Weights of a small GPT-style language model, trained from scratch on English Wikipedia.
Size: 8 layers, 7 heads of 128 (1 for keys and values).
Architecture: RMSNorm before each block, normalized queries and keys, capped logits.
Each number is 128 + 24 x the weight over its row's rms, rounded and kept within 0 to 255. Layers, rows and columns count from 0. Numbers have three digits each. The size before them is the row's rms in percent of the matrix's.

# o: layer 2 attention output (transposed), 896x896, rms 0.0308, rows 37-64,165-192,293-320,421-448,548-576,676-703,804-831, columns 840-895
# v: layer 2 attention value, 128x896, rms 0.0268, rows 37-64, columns 840-895
o548 102:118107082144086109106158109146103171160149101150160154150137156142109134116118138151115086139121176088116117150161123163115106145169124154118158101139086118127184185115
o676 106:140172185103095184143115144108139152157125097130117148144140139170139146149125126115136156121134130140108158138134170085136142160129140144134102136176134113117124093136
o804 104:130144096100114105151145118131149088103144127069148142124178109126131127120112123143107110184117106098133107122129145101153116182139104141147103105076121144145118087164
v37 102:180152092129086136134119123156120124152147128124153143107176114121075119128142102108119173134085141112140101144082110129098131120148095095143143143121119127118152130150
o37 100:165119147145118128160118123142117114129099136146113127137144120151072095116133133127145111091172139137140084105116143122117136146056097077150114108114142162142176153116
o165 095:145125119119169154112116131089127154048121163112128085143126142115129104094109098118160126132118098116089159102151156098149097096100119132120099131120162119181089146130
o293 101:113091117137110126156142115133105087137128122137105126115157136164137157151151103131084152079143126137153090129161111101131150125153096169114144139110120125149162156081
o421 099:129122112125134144136138152109090149135116143119122145114127154154136133143190118122083139090095106109140129131139141169147124164153162132097173080150151147132184137141
o549 104:144145154187133114154099140173117130108100079104073132135138118144122100147047156130155113131161133160140105172169136098142140092129181132188084181161109142092074155155
o677 100:155127170114081092139134085091159180148104100141130117097108120104154134114112124127140127167103115101148110132126136150154132122107116122103154147143131084131142126110
o805 103:140155135113149094124114118160127112154114118117115126139126113180138121103105118096080154150117150091100111126106140107091107135147113114132164137144106148118097103127
v38 101:152153166167109146123158112146152127149144110134125083129170132114113173193073137138129121136174139114158144125124117103103107159166157073110175106116144128152113146153
o38 100:099104114164130129140126134135083161095156145103182124123155138140140095165112124156142081085115141106114128130138139142096156126119116144113149116153149140093139128137
o166 094:132136140114100119128148138104125133111129097108132101099112153128145085116136113114157108134126152152184122122142160099137129135092095113080129181172108151113151180112
o294 098:183073137090163160123130145128131153105155148105112090165141093117135117141136107116118139131108136105093084130127121148170149158141143151113140147131120160127118071157
o422 098:117057118082116078141151150120171114098065164141157119120141161120083120095120088086109128113098147149117129119120104093105140121143108140169105124119112107088149158092
o550 101:111139093167191109160093090122133133140126122147105143133138085152097148148096124141104123111078161159154160115133092134109105140152124112165132128145105099132099098147
o678 101:116162122086132135137152149102071127153129141109136182110175090117159127126114158133184119138172137141147165130131154094075109147155134147136107076148112127099149138145
o806 106:131116136140106146124131103134130105125099093145160081149125129120136152081123162089124130160106110103111080132142104139127090140086125102103181125120150069107130150085
v39 102:126163142110136110139147143113105117132103116121092153095158137148131149098114126153108131138112111131079140122091107137124130113123110127109087127122148141142154154160
o39 093:105138107141142086114131134118134116110182130132152136135106119114138148146157132067118140173158110140114140155147089152135119169143158108150112159132157116125129112135
o167 097:138134159083132142100103158144113137110168095137139131122096121122154085165161116086150124132143106152155153104112158162125116127089119153101120153197143090141115144139
o295 098:097131123130152117120121142157122091135098115117156140157144110113137152101154143168147090115108135156126152141141125161106124122135153101157165149142116139151134125144
o423 097:135110113108121140147150114155100122137095153111111125092150115142127140136116114127092146170149127107130144135115126123118160117138135157131158128127100134090155127108
o551 106:118061123153182090130132110102167156143159161136156169123117162106157074123087127088119153101138136125143120110113108119143167148123134124134110147094115146105118132139
o679 105:095121158088108122107070092114149126136118116167083085185129130124090169107138128140121108142156108173114124133134117092140096111117132115100086097181092115109161124091
o807 109:122109133130084067162122105128118131122132124090101121120079178091128104131137140158134133172117172176115153146118154140133117078100131118155128130145141097154110102150
v40 098:115126142118123153117136147123108119092145129091159121118095143104133133064120097138112120115074165100141154135133136101130103141170129097099162103170133155109166148186
o40 091:110118114171111161116129135149117113165115139113131112136154111164132126175112124132144120154170133117112162129130166174149152146149139113126118161115104101154149128172
o168 096:162138125176131132118122126120136115130181164116109138123101128144099092123105114070118168151146129160122098131092153127107085128115110187149118122125123118147111146117
o296 096:110156130114150166133161112101158112102161109117098157143130135129177147167121110096122122108117122119129135152155095145152139129124132092107157181135136144108114144130
o424 104:119108146103177106097115095114106152117146126115153109142149109133156115115163143139089153139130118134159042140110128140111125153116203111130093123144133145091153143084
o552 105:126136118114117117158107124120126114122131133081150163114104191118169139125177122180127127103104106145133138121126102107128142108101118133116121145113145154174060141109
o680 103:166137152109102118110142118182138147135106104117103090115142094111106156133149101079130127147136137135102136125136164140128156082143106127137099147137097100127136129121
o808 104:097112119089128140104127153093131078132137117184108112153097149099107110186121087181112134050099097110161113116171149149123129118130117096124176106173156131127129151141
v41 103:174162108163093122142129118116116144130100133118156148138114151159167162111137136124109168145147106196152173110144141147154099117177102144092104132105115157144073133109
o41 100:139121147102136165138115108133121170170122173133130134121142162185156086114108134110152120107130126143125116137155113120114184122111138149137104145107122124144160092116
o169 100:128113121144128131106090127114123138119148147124108115140133143140129174171154110173114106165164133092147133122129138167108161147132151133132125097182120146129173117144
o297 097:143127143131131111110110093107161150168104146162137121155121092188118111103093129090158138083129129151121108145098150180112176163125123095160116096153109129115147132134
o425 100:124163184101130158108107109144121143133106094121099174104131097171111128113141087077109123106133151123103127120118084140157115184097119111126141131145124156149121148163
o553 102:141154091119134106159118123176148109092127102142174124114148147128093146153130143144137117162104136076155126102118124090105188103148054112150161149100148136155126063160
o681 105:126072080164120136160108126135176118140142177128092122136131142095123104152149140142105094116132167147130122180110111141153115099100142186132098153114145118090120152104
o809 102:129139174151148136111141145108112151169095107136154126140099089154115121114122111142118130090134116122157164089141152118119130109120125143125152144155127128158099155116
v42 103:086126164090111148092134140078139153109140136165098089128127110120118150145058107125127106099066132151138153103114122124154151137161125143138146148070134139136131135119
o42 094:124109161126159115125177139118109111095196077132114088109151120128157131131141128086118128169175128139121129113121089162118125145121181156159094168133143108153138113100
o170 101:128140133160149119151093110132136114139126148150143135133132137159115164132134133110155111108130150104158161117107100140138131126132101117140144110178058126140109151136
o298 094:114148124091109133097115127125059140097126109105147116128113137064121082138070141137110143089172138122089170127131123142143121100118142144144100110144112134153121094141
o426 101:159126140144134097130115130085108125131140145104100156124101084126139118135092112183132144198166131118142127118192078153114126150146112102132119143128148133130132146093
o554 096:166158112144151148137111138102143101173130133107110108129112143120098124113115156091163128122081126105163095144171158102109152098095099115121094144164151021169149130102
o682 103:108111137141157156154135101164129122130092132148156112193197125133116148104159098149090157127167105133114102118113157102113131170132111128112114145113145097150116161141
o810 104:150087163132118169109121141160157156102119077148158135124127120129133107123120136151110105082145110141130125134096092109150110115123121178150156114104124166158133116124
v43 101:083136111128160131148108096148115089112083129107103136160097102142148161124129115098113115112141121128163120120135109207117154134126158081111169129114134124124125134145
o43 095:108157094127108155151144131122121145123142118124114144115102179132143108100177142150095111140123148168137087130134143133118178143132160101103097136121118163134139150166
o171 097:134139119135120163129145133131102095112101118107151140154129129137157082108136146118170089156116154086128085156107164080143115113138114146148154104129113116164139132102
o299 099:122100123117132134148108117177101118133092141156144087159134163116133088133125178171093138077162107147137165171140139086139121098117117097130090139119145148127119121171
o427 100:157129134127112097151090154101115122098156107093132121087109100106122118105114138127128140121155082138092162169122132127098135103153121139162127145102148138148129101171
o555 103:102148105085139142082137104115137140091165172154117147131070140117121125127172128125120111119159105144118150099136132112142106124101084163130142160108120107161182126085
o683 107:143146117139143151131133141144149118153119135112146116145128174155094106118116113073142100181099128126134119139137101109138127137103145099062152121118112158115144089121
o811 101:117130167153110144128122140152132090148124120128111137107145114133160129135128087124121149126086074138175128155099108149168146129138136129095117126107158132116168129119
v44 100:121115114065143144092133107129111130089118141108117127060123100136146109109131137137106096122148125164097162102137143118129089153147123150098119138095132076128125134093
o44 097:100133136100099105103117147093141108146138093139117104096119150157137153115130104161150107108142089161126118125132094134118112122102119139070110154149101111123099100123
o172 094:161153143121125125141119140113109123127139085110163110126167149129104150114135144166137109111133120123144163125116109136112153167165140128116128089123106126119114124121
o300 092:127135114146159154137128161131157158167156154128133101120099100107148100123134133125164114091135166142158133075141106188084147126123129125129141149164154135134129125104
o428 103:176112104167120078132166138104114150144156052108101128118124107107122122148129127111150171154156124126110155144091126137188108107141100135146068160055153178144144119132
o556 099:142121148119144112143106106142076120115136169119157166132093121126135170147117170112149131092096144127132110122124124128149127107082124140143111103125159118130110098119
o684 099:146120139111086118126134145136144165086165143145147185104139168156126129085116128116109124160109138114096105136146117097108159132091135082158143120172119097167185087152
o812 099:117110148112055129099143132144115163116126146141133108116098148118109169076143092118130150097099088137096167110114131116107114148132123129133153110128137087111101150103
v45 098:075135115088115111134193141139163144124139142119132085121141135125112155124107171136146114146090131113120161143153142136176117190106170129154117119128081124162083162150
o45 091:107122146133128097126146139096156144150139145146157130133083143132147145101137116124150147178116143102156074111142128119181125111141143171134139133096108157108138140137
o173 092:150156134129125148118108121121122126099148136155123140127115092171131109148156117156136111137174160150110184145094108110116144128119092116138139086119161141153140117119
o301 093:117103096093089108150146116163096078160115171153112099135122151110134152133088127127154134141174095111137113116168157156127123143109113108153111114123144087135106156105
o429 093:159101108141119117165091155151159134156128145152124151155143153126156148160108147165125099145106152195114158146094085091123102116112104130125139178148139152119123124138
o557 099:142135130137156160111108117092078148121117084125123130159106100140114164103139127141111163180131143112142155105146169096134138102146139101126125131134139129103161111157
o685 106:129158136092173113136123097116140143129123135175147155123122150118152142121130083101118122116137132101122138137125145174155135174106122111129152128136114124165123163145
o813 111:106130146128139091126140108105146117125131130086145122116151129125126133135111142098138124091087095120172096140138126134114099137118148164136120135140131133133102154135
v46 100:133131087162144183148127124127112149159114096114108103122139137118099141091140086102101157127098103111141136096132142136106113118091144127130119136143158117098114102128
o46 094:109179118122114126156109134136147137160151117090071108124092143101182130134134136111107114143090129151131136133137115117134132115140103136143132134085117157106098112138
o174 094:157115122108086131168130162108131077127131142148162099120112092121159124083125133130134126151159161119169158140115129115141129104140108134121147146091071162107122120123
o302 094:092132086120143108105137126146114176138128124144138154122111117134113094145115133128132114085111093130147113133118131120142097127146138135138076117091168128109109125130
o430 097:147111126130122165126124126113112111114159124145156152131161138112086163120116128135162099092129108133110114150121108115120138098159144066148146110169133130105161144125
o558 111:113166137131102174135152111109170144132139146141084119124160112111123115152161096167105131134138141148076097113136119130122162161128127128124077149137114156142139126097
o686 102:095185145115126092138140121120157139130087140111137134144103172149146170150135133106118148165097148107110107134131085143124097110122137147141125114143119126170102141159
o814 109:085089125112138126119138122078115161120090093103116127127144160149122130138136108158117144144109128116118146128161143156129082145135152135140187125126109120116075145117
v47 097:111128149129109111108142096171161092156130139163115148108157122143129093156101120107102122166088164108125131143097132132129165127133154132136134129122144091109139117139
o47 098:129184143107129102087163120141110151121093140153144113157110118135112102151175137103148118124111111107140161080162132160107085113118125105116140109096135184150147112136
o175 099:122162090135123126085122112109145156115134119104146124115126121111110136119110141144111141112132144131134118088097147114118155125105156134103096111109120142141100115116
o303 097:123135141132169109089140114112109111110144137174078118153130151138109147120119128135135136135144116110099111100120160156151156147148142085122105147134098137100145113140
o431 101:124149133125103133192139134119148162130125099105147087111119098072141119104116097101124102108131155132142107153149134132128085125170111141157146107134136089153118130106
o559 098:137136094100179165137105126133097092163141118161136160134158134171173139127146162081134144105131102137156135133175082139190138103124095134155111101145114130163092126097
o687 101:175104115121120172134146131104113133140071148141132161115102124148114140103111108121126112142114083122129122119098168110105134118099148139118136146147107109137165131118
o815 105:141170104108163168151149131149142073100137147126139132148167085104087073166140112161117137119128138095125108112146121132094162117114130125160135124175155128114136130136
v48 099:135143113103096140157131111118123128143142087108106126126114106151141172119131149126067148115096159118121114087151138147150161133082156152109119084128170137100158123152
o48 096:136116108123113119120124156080158114129119100105131117128175119167099143109121114149142126130101146097140135158106127113117139091106166136081082119157122146110102175170
o176 095:129169094121103176127109110138124133113109144114135133152107141150093124112104110080117102141128170112082123097107128110078201128159137161144122089118145113117120129088
o304 099:107107177122160107126210119147132148110131100112118128135143092135165071100099131115104167141095114121155113140100096080121115148144110094106109129090132143171071094122
o432 102:117119146147136104131145135132161150094122126145152116094087140114093136122142133177167097115146142115119141132069130163113098092125102129125153135103132127109097091132
o560 103:124115130120106167111093133141080140130069072131171146126106135139111135160169117130151128179100085132155132161146152128161102145154073153164104142134111122128078175129
o688 099:160089098140170113156148125141137130158099197149147152154155101123153153139116126113135089126121113137100070075122117098179119112085131121175080127146135101155147093097
o816 106:113155152100168145114112119125131110130161133147120128168142145126125170143124135114140136068175124119142117118139136135161136102127108146064157163177139095144148140158
v49 099:121130169117089162122129169128144112143099144117106170113142132130112126096107161138164150107119154115059163131145125152169132122161125141133092153129108139130146116166
o49 095:122172139161135133096114147077116113134130152118190145119056149110120166127134177123167116102136114128090137160091104135068159127131143101113109128140135132141116172133
o177 096:130178114154133165128117113113121113130148170114104121105129092154123115138132139111132133127112125107108143122100062155111128138066113085127075153132126104112151128149
o305 098:119084118135097141116109116150151136154136126157138098159097110122126118093139104142137137107127123198122099129107121176140136119123083098082157119136160149140123135145
o433 101:152125137121154124149130083137138140119155136080122098143136159110169148126118148123122111145148134169122139124114090116109137113153133122115147110137117143130144166081
o561 107:122117133096151148156077124075099086139105084149154131163130121133145109158147107159152114142151134127152096122163127143114116172112140102152153110134182142067107134141
o689 102:140149076123137109147140146130105156124154129158096131124070119170145123180130136116106098142089104122086167116143179125143090126107123169164174111175069111143162104117
o817 103:113119134108111087116108152141125124103157105096104155145136128108083142127131124090112111114150151150177095141123175117176132139130136107095123130142106106127149095200
v50 099:093122122187105071127126116126171154135135149113108118107101144157132105136148113086133116119166133104102132110097149109139145146130168106128163127115083127108097118127
o50 099:116112099108089144121125136088133119137132144175129136133155129144083140099163143133094097165172141121145080130158144175117150095116121123131159186124157149118143104123
o178 098:116169121157132124102117164115112115144141137128143125192106179107085120192155141097119071146168130111145055126119105155118119110128119096140135146136169154161120125125
o306 101:117097151112135124073098099135157107111065062111068119163172160103139131097149108131129119136116124149131156133126121073107115104165151134148148142144105103159122151112
o434 100:162166123119118153141119129117094155159125075108116127119123130120108140092102117109133182116114129113132146080117148128145117119147113134132138113120142097116145094143
o562 105:160152124125127116134098190148092145126151106157138174132123117128155096144084118125111155116125121135160123115136142106118148136109171145073163157117139142130092119162
o690 103:159168125109099144138172115103103139165124147136192088138113104149109156089156096170117115118091091160102137129137116170130081124141140101156130131125117152142121126100
o818 100:089140127119125128174151087137179122095115158130128141106134126163110098116131166088148088133093150155106141134162141165152135153087136094145190108163116104102104123128
v51 102:101181126154105141147138116105120164160141167148120121143141078125125103110136103170137153112114098092162152116117151129114127148157148134133076122137158115100157111183
o51 101:135133148101130096128152146098116083125136151111111081127097112141134150115155147102134138122119121143132136168151150123116166097172155150156140092123141196149094102136
o179 096:119116151126110112116115136116128137155110161163115132136146111121155143113123139099136125107164125140147145123114144109181093099108127147127111126092137193102081129176
o307 097:121116090138103103122137071175106123139112115119169114110116126130142110092166136084140116141118165150104148102141142157129119142142123130124142105156120106131153139120
o435 101:111105135126133115132141108157124182101142140109107173140109149102122184104112129116128124129076157162112133132108140161131118149091136100124135147176132142154208160111
o563 102:147074115139178166168087159076138102117119120138102095109154165166127130158122104148117104149130094116126141114096074089134111141146140124154097167104118098137106117125
o691 101:159156125123133143118158144146147101113131107102126068093149134129103110131107114160174120141136116133170071118141136112108160122130138130130108081122124155118148148127
o819 103:118113121124133123155118149113147044113151141133139112120159098123131124184157133076098148145123099090122102100154073150121141117123103135110192133137134118144186132149
v52 099:099133175138085106139094139134145080116121138073105150147138137119118100163129103105082097127115113108155124089132165111129188132154093145157129147067097131131086143158
o52 090:074121130140143155149127113161100086157157144140120150139165156087166124130135092155155095165137075131124143113112118109107100135151159147071116124093103157127172157083
o180 098:096099104119174137136151175102124083166136176137149149141099144106128124140145133129135105098134116127099166156129130131158149158162143143123090131061090094159149105138
o308 093:139159130137118124131105097055148103098127102115081099108129147135149150130114132170162151148156115098122129105145111109129115115094138114163116131141111119102148118115
o436 106:201140124101133115108119142166081194135141127140162137123115110114132157114124130126150167143137115130095147126176164121125135121125132163058124093157170125111144129159
o564 101:136145063083120145105126159146147171129095131143154122117092063145101118083130122120089137081117164146136066155100089159098151116139123112137126142110136136115142127142
o692 103:101163139143128110132117094168118131146160128111128062094145143172130119138131144102090125158098135170144153149096133172127090122116148139135117131113089093130140130139
o820 102:123108151123139123122147130103122098111121134159121154112113110123133111134183103117107096168137120097121090109138153094146123108140131143128175133122128155131125150143
v53 100:119159149158172164115156150119131153115121120122092172140148129119131157131147118130134166125116141126128100153138160156102101137159156155122121135080100142125129155110
o53 095:143171084135117153115130126111148120098120120153126164149145160131115165140136156129120162167133161133162120145149115092086167105156113165115199143180071155195117118100
o181 095:064116101101120160163098085134133127128136094117134141133136138197124077112111147113083120151138119108133095142131128141103105119111098108127104095142133141109158117140
o309 096:168143138089147106134120147148115140128112151093120132094130148142098139100159134146117166129094140147149147118110109124133107125089133148121135155079157108176096139108
o437 101:126101147130127127133131133132107108122193149150118080147105133112168127152075140135092104136102140113107141141124148130091127169124132115140153087191153128161113121104
o565 101:148118093141095090113130146131084156128119171115135100109139101120111111144120123159156127121125112111064123105107090153114127152095112111113124099091150119117156162168
o693 103:110115124124099126105122116101117094117100107154097147118160123100127167117068099093115184140131114156099133161145089103131105128135087134102135146112097155134072142113
o821 104:141142116129099154162139137147130114095128114129166134137141113139152131152153150100129125100083117166115108129107164117142134121177140132154137104111090085096161115131
v54 099:106181145140110145065137165111124104103117127147124090095159115115093130129126150136129112104121114183150120134141087130100122117108104094119114136085143118117096169126
o54 093:122092098111126132121106125142120181132122087100176121138126111121161135129098100099127130102126126135119104154144124149154159110113153155126142170127133094135112097131
o182 097:075108101093156147128140154132115138163159083127146165157123176182115107173143106132107136162141138137101084127138139157130144105137163161119163138140136112149102111185
o310 095:116099116142148129111089098137062086144120145139161103081127148127151077129172121130106145160097156113123120153140166110159077179171139140119175142130139145147133092129
o438 101:123097144175095114142130125120115120116126158143128123148090112108186144109134154131099168166121109129116118138093139089145126152131111118120154117147181079102123143121
o566 101:133111102117133145142131115123111147075153112118150111112101131131156120139117132103170117131092107105119135105145107118106130153116138117106134111141128115177113155115
o694 100:122159101110143136108174111081145153145126127120104152162132129094103109120090117108141156109134127148147136111117129139105136084138159133154061116098114142158082107139
o822 103:149124155140130082120125138118172135088138145117117131116144148128103075110132112151130122110105158108177092131113091156143137144129099066166113133114122131100151155148
v55 099:088126106196125076114092146144126125121132120105113138184178114143122103155123143129140150111116136176119174143124082148125142112138114124091138122117104147117116084138
o55 098:121096205107126151136140141147142123113121119148124139153131109158104144166100146142147136128149099111147148131116128159118147092147139137041101114125142112131123120153
o183 098:156087119132117135096182117123175155172167103124143134123147183139113131158112118092152138099140113105184073156133128092098153148088125111120126124145113081131116122113
o311 096:182145114113151143126103118133097160103127145152123145132073121125067161114131171131135114129116107197139097152151108119183105097154129112113140157122126128095103158124
o439 098:105144116128143129154131158126116102123124120122122090110100115107105134130157151184120085143145166094112152149126129129141073140137149151115169139125179118121129135111
o567 100:108127111151082161100155136118124078126127134102090146101149151105167117130146131106103148181108085078105065108113134115071132111153119105170133146138149155116112153166
o695 104:101108143125134119111122116133153134115127110121101095147143115122143080100096137120130135177141136123103154140091126132154111119092123095101144122138078162157134148098
o823 102:114105159125128126092149158095165157127133183121134174183131138160137162113143141137124136114103124162164175110166095161149118116123113100104082131094142116130161096158
v56 101:121149126085131103133079128143122122140116161138087155120111129108134152112142106135104185136120118139126109127112098124129106093163125123140087116155116126110120169122
o56 098:106165067145171142137148115086100161108159114112140108143152142141166137113114178118124155118115117137148157141118150147150107108147091136120103103146125094122143128135
o184 099:127102184116178136096095149109171100156130140094133132135135151109113102150099182159118145126110140126093175163169157113129113173126121153127122158117116138141141130151
o312 100:157120122145112100134170129131167099117147170123151084127109141163129162100103109107079116126177124130175095146110139136090145143139122169129180106126136131117114083124
o440 100:085103122122161125149129127159149126129149176077144151144138125126125142157129101104156094144123164152169070145140141134168147184115174116145121142178141093094153129122
o568 103:068131129126090108138114104170104133119132115176133136137157109119100152116137164145120117120122174152077118142126108108098123114173136133165128123080099147093124166131
o696 104:151167130135099134122165123094101145101124098149155134124094133102129138108135098136117111143155156118143134108138110136089117142158125140118148149106141115129163164112
o824 102:140157115116124161161131149094141125130105108151082123119157127113139114104143156159158156117186073152109132113122143114145115073101126078114162106131142071100069144113
v57 101:158141095139126140164071122163125126120116067149149127123142090105134135134139104107134112124153165107092120118136105090142100168138088140105122141137165083143139104178
o57 097:115105110140144141134121125171080123113126102130167128107174119117128143135110136123135114141160139059130145129120112171156135125120165127140116168146141125130061116132
o185 098:118085162125125152130144134100124069148110086144134143115109120115146116121121158112088100123112129123150163130132151137143150089139106118121131124123132132127139148162
o313 094:161112138115134105142120110103145147149133086125133136161180113197124159078156082138079160186140140149073109142111108138089151082107121173106162127173151145127172134090
o441 100:107163159135116142139191130134137131112150167121137169111092121146226118157081142151147146107159126123118150130145119182106112147169081119129100149112123111162110158100
o569 104:130093119154106154122161133129144177126142145111125113133082114108107156161159162118118108089114116161109126118140129142177126117093178137167108127168129128112117151108
o697 104:113115110117134121122146155099106120102137171117121173181112156138079115134128163175173152096145134128153144141109123097113131133119141131134180154138121105124127125141
o825 105:146089073116140157119074120162132113113128146127129107156168143147089131099123092142177133086109135114128113124132138078119104147156156124136134060114113200154130115131
v58 101:181131088119085152115104117111170083097106176137108118148130123135133143047178133134118123095151102117141148086103085070098161100120173141151139140079096128105143157143
o58 097:154153123125116153131134090131111131137129110118112109105131121143113119119147155136107106083131130123136126134135138139116143105140185115142128119114159120165167128124
o186 094:071148136147119101131157141116077130137149118143120131141166140118160118096113084104100134135151148137083096143130121157149094182118096112148134119123116148142160118163
o314 096:159191135093134122114114173115158111079148143117148141129121116100100125098082125128103099109094143159123140126093102114132164135144093088107117137112102157135115098119
o442 095:107164178144128117104146138110145129129148116155175155141106144093086098131180134180097095140087124129111152109126106088080101146144095078129175156152118111151152123112
o570 104:132147110106095145186124179136158125139161149104099108166139090129146124130140145136166185163132130178106177102095130112095110116126172157102166125149142104136125104095
o698 102:114146168092130144116141097168104142143095084130154132125132177139140164160121142146158101142124137106134096147145137182127178122145106130112136153141127128144158152115
o826 103:104090113150144074115120136147126120132121146152150120101139097109096113138126149130087150136139097110160077093163119154113151159113145097159056128093098156098097121128
v59 100:133133107087114105156114099106150141143159094141145110105138159139157100174127142121128165104122148149166169072145070154133138108128167115145104118145163120154136112144
o59 100:061137105133123104150124137144139124159121134140119135127156098138092115116164138085118132118083117136145160111105145104156119140148163165127090093107116153121089137125
o187 099:117126133146083115116136143160132121117156114143106110120164113150135088120112115095101144110156095123132121125097104105136116136173159137117128117089089165107138145122
o315 102:143131146107166135141152114162111135154150122173141143106139087112151110127150109086110146079113128124105115098144125091148104109139108126097169114153118120149169115159
o443 100:143090163149113144119136131121125132129093162115131158111134107153121158111121099146177123131130107121122149128078115129122112150141068143154123134131127163111103118150
o571 096:092159108102128123091102131082118098117145118116132138132083119095106163105112175173142117131140129111158114164147126154048102124135172104158156116138165126118134138138
o699 102:132151094128131114139090113123150147117100106119126162112101152167139118161148134138139138164146100120124146120134116146138121121085119148114097086109099066146137158128
o827 102:156125140150106134136123109117127123125146133126153151154082107159135132181164097178104155095121099097095112131132105110116138102132121120138126089084114132140133078087
v60 100:127179140148123131098142122143124098160158155134115096139166148130125169092142154121142109167126156164130141102096106123088128098175146157097166080125193154117091089108
o60 102:202129119102151146099115158191144096145072137106101119104087106210124146141107118143166138115120129121091137100142127113091143116100110043124124135156161117171115153162
o188 098:109118138133114149127120139143144103032148105144193077107156113183097102123138170122117124105093108119152131097122158106077157120161140158152136139181123100100097147171
o316 095:115120140124143097131147119094131132164097122108094141155161170136162126163112103141093128137153115148098153136117131145102106168123116163117137136127112112164109138105
o444 099:065109164106178109123128120073100169154100104188107157092099145111115113104129129140124137154157130159138099123097136134101114105120146129180095151092108151117155110122
o572 103:134145122078097111147139126129134128108127141137161151113121130142108140106148077115120139122128152147179137166178109131149111152098161144087103129141123079133124074137
o700 102:153117122153126176115173155140087117124100171102124169132126126132100095152124151083121151087143183122128099142067150116130079095129137135122112096161114179165161148120
o828 108:116133085147116126133092131127174131155090095175082107186150123140215130120136110135114144144088121129116141101138133130121147136128099128126150147098157086191116152130
v61 099:113160100143146148122104103132122125184102104126095153107150113176134108125094104072106121153141130156131160110126116118131159079123119113105139099104127147183122140131
o61 094:139053111149135153144152146102113128177089103164154119107162148116162075130118139112100092138136126164131080077161140127161101154131111168078131117099145117111157163127
o189 097:120133160116154146115141102112159106107119124141134171149114078117147133124123084169146181163115143138114084112118130144112133205104120154141150174148139131137122151069
o317 097:122132115155121090130143130133093107128077116106148126101136145127132089137109120156135122087130143121085147132143138135117132169155151111141137144114085119137150130152
o445 099:148120150096141106140132131122120128119151120114145110120142132129149143103121080077137140105132100121163123156136134129111127101095137145116124123181143119086133106130
o573 103:158157133142117152100153123134105157119158142140112115155102149110124134144137156152098108158177124172064142127139132123120134106102141127128126141061094123101088102170
o701 106:148070142120099158133117129126135143155126092165131140110113109154115153120165155097132100096086137129148154139131105110143085156157113155119119093152135118098121157134
o829 098:068097117154132107145134117103158100118134098092169126121156159142107122150162125137145132126110104123103129148129154144088140113130117137134143147113132120159115118135
v62 100:089121112132141119069105140082133122091115135143167099155129091151138110064145132099139185127141087110079133133181119154114159102120137130143123086117161144134131113137
o62 099:086111099131139121096133131142153123119159139121108126158127133132135103115134117124137123120164118121108152115099101117167129140161152122131131134114148138112123126125
o190 096:137107103120138146128101179125154127102108128126139133075126115135098114118124155177177136119138138143135188188131093137110131136130133103117105173118122150123124167146
o318 100:179115131116111129126099133166103142103125134110118116150131091123133134131086121169103170114104116123091148118103173115134126152113119085142090098191113130165145166138
o446 095:143128150143104106158119106154157118174123136135110136138121112132139151144121066125145120104096117129140143141126126145112096122125100130149158145066100116089144126131
o574 102:125105155138125135201122164115153156158098141114099113098124141086126121149119120124149133131130120077144099118139098107144130097166133133071136117111087124143119093122
o702 106:133105171145131126095115132122096107078160127109099110090162091178136132153186158101083121168116118136167095134158152090179114132135126129144119114133134115120108123101
o830 106:094159097115153121119121114124106126145130142123168175125097118091142140110112146122121135108161163168130119119165123090175163140110149166135149110140168091137142154067
v63 099:141129120133136127150164132135121138050147176167157178102160150094109051126138151128096168140110169152099138122128130168147122136104080149095165133105118178128118142115
o63 098:171145157134055119148123161088148119146142133117108120106125096116117149129165151154133177172135158169112148147156106175090135109120150104147144134119076166139128184105
o191 101:107128143169087147138101073117107102148127107171161127118146151108102149099109149124154120156156109125149089097141134115143122108121160130153132144180152171131144133135
o319 097:117165120106137083114177119156154151124135120175102139150146170134145106171112123154134153135151146153174132134164134152132151172130073130128098102081132106084145156121
o447 101:115102128169084134132108138125155138156117123105153116148130105150124156141100135129140115144131124116138123136106113138109127116131099132086107135100148125126083103128
o575 106:104114116119150152071124140109125112144147104109150148135126178097178127093124194100110075060177114104119119092190155110131134142128115149099116110121134131151110085126
o703 099:138130111126152151120058157085114109145127160129137118144127110128133125088129089102144183148117129134140148123096159140088111105108165122106134123165095144120117148096
o831 101:140075130151101128141158122169147100120123155147156164080123156110132173150097110100111130161150168122159118155122094121140126115137098120131136117175124103135132131186
v64 100:117096154142122073110091116121107110106138134161124158145080099117161159158134110147142168134121152115113145107161111093088137132123123116136151148114098080155166145104
o64 094:124134109144130112097133108118139157171098144096135108135125084119072153123115079165135136123167130134136150114140135121139121102143180106155085131105136158148138136148
o192 100:130108129137112073118109099121117075134129081132140081124118087138104143116153130144160114120082071129112163148132108125146150141129134127204141170116144183138121099104
o320 096:121147156155114148109134109139146095154120105106158158124132147112135104137126111179169137150139146127160130132136159137177104135149149071158165142105069117085137092111
o448 098:122096112132094114134127125109104115147128113108088114122111141128100159114155101128117109132115141136079115157112151157122099107084131132114139137112114138106122093138
o576 102:150191132108150100146133144110105173123121126118118122100159139143172107096131166173105146151111099145165126134127106144092082111155132175122084114183140117110119125187